python train.py --num_hidden_layers=20 --hidden_size=192 --num_key_value_heads=3 --vocab_size=2048 --qk_norm=true --bias="qkv" --init_std_o=0.00983 --optimizer="adamw" --learning_rate=0.00238 --schedule="cos" --final_lr_fraction=0.0
Each number is 500 + 40 x the weight over its row's rms, rounded and kept within 0 to 999. Layers, rows and columns count from 0. Numbers have three digits each. The size before them is the row's rms in percent of the matrix's.

# layer 11 MLP up, 768x192, rms 0.084, rows 742-767, columns 64-127
097:464462543455514496524502553528513503507483465544446457586489488498426505529457481482462503449574525494442472630484508487508500504545441550535461489502500502530545546486520486532567487539432605
101:500540488518471514516532516509538517498421480546414492459526535463529516459453489480487463471505542541484480489500525451506482579522446521521544480438435461576463460453502412499470565479508464
094:571474557429490462510517474505449490477491492555466465569477621479508469472506463515480525473565505520493496477581545418524573463461515539454506553473442503526443518492471515524483537578545519
104:478479520458537499564468537536480500458409492478519494502523480514466485503506573512502476588489503497504507508493508496482494566543458560512481538462504470512509496520496465622526488473499524
105:486606471502512430520613495501447441466490451595476434570531474491502455462485496469386461502493528461563507574625512420517479561538466498428513524459503478511454462557461493568516479502509546
103:428558521519427495486495472469516490525441538401519499530467525470476545517475518454470470443576568460545450537510482502492535491570484502464455462559482513430529533506545500474554484516450484
097:455489501518440535400499492526462464515515527479463528544535497567504551513427501460435526436527472503456512495553587541497494577499514487473475450568444462536445509522447589499477445502441470
103:432565506476442548493531606505424510541520500472502473446521507491427489561449518496460471454514532542471496527482510442428452488488533496486512510489470504439529448526576476580491482549479549
097:491533555504465454531523508504489473585524457563569449457487496508532510558510412484534491466530456473467482509519483493457437451481511563488523466499494494556478464533535543526454515477476526
087:514471536425508474525530451521558529537487547479529548465481552467476481494520446458507421552539458427510522508529562508442491497468492494478499558570484580533485403477529536524499539470505494
099:505565482504522542534549547506529563516508472555499463504487591380508515488509491492467441536520478488593568534523542509484510541463490524557505459442478562542593460445516488538539477496485524
101:527479462502484596490521533557514579535523529502434484552523503432461533505456494469451384515526556532454423474512523459430476417509478456504508503578453449427510531547471495513518511449448506
103:536560484537451474476480428514505532591511464551600466557505478501469511503444512492492471453491449601485497505584504474489510516461462520479507467508431496530504520411493559523495438480477510
099:490537402547465513565481495492459485443495520449533502480514555492552538547438498488543427483496516523453524549513467477513506534583495579498486488431392432535488543514519527491459490452475565
090:501456483432463546523560531525523481484444458490500414533467494509467439477495549376502455524453472476491512486527554519380469469454487502472565515460468548430519489497544536499567501535489491
096:486513474545479490530457451473417538491470510463514468488490557487520473459552521443505424515507528516430438561572413497432522517539481493457510516478493490530506448496489467534485430492432468
101:472537511492530483559489551539592424465484548595432486452517503492450502463472488485452506485481500452505590534561498477497539524523414584427498523514428544475484521452542452496506548495470596
101:549583495508455467499482509446364498499520477499461466512558512486477521473499533476487421523459502453504487540474492506513439534470492503400545477484465536412499606524509407529588524492461528
106:535517493441428487543510427495466528527551486550473467529522534473508489492464501487489528512457504494474503543485524529463512604504570475539517527490438517561489496531449566562571521481499532
096:518430496506502455585499499413562503481511407484571467432534556525537518528477517486464527460534519442469557525529468480472543489506557577483509546469466514513501527449481495550469514538439556
096:491514459428505467447495529532573464545515434465528428551517537506479541413485479445493463512495508561478498518458551476438508514475485534569541544548511504421510515486481541567481500561537498
105:498434446504540448530488493446500474503522436510566481515498544514487495540510551490422519542583485496530502547504488509508567467484503583541440522520477488501519520508477537538540519499516458
097:536469417470450445483461529435501468497443487498483456484449476396476477575514509490493510541500469480548549548574512474519467606542551538512486518621441501459516474499519496479547517514497547
106:572535490440519476543452510495549435515508448533488452537513510492514415492499526407475511534475544531489480515503522534533456532475427509496481514530463492402496495459484478545463386524411530
107:428536442447508486506497538537465530469541473572530490509429511464544539473498471476519374452493455533471555523462483486511548593569465494485464510516495462513516445464560540491502514516466462
103:531497500504494573551510538551502495565446478470528420459477556540442462492545518453463442441527469528519483529445528442521442587483459484455526523541448450527522573491488502492569471539485486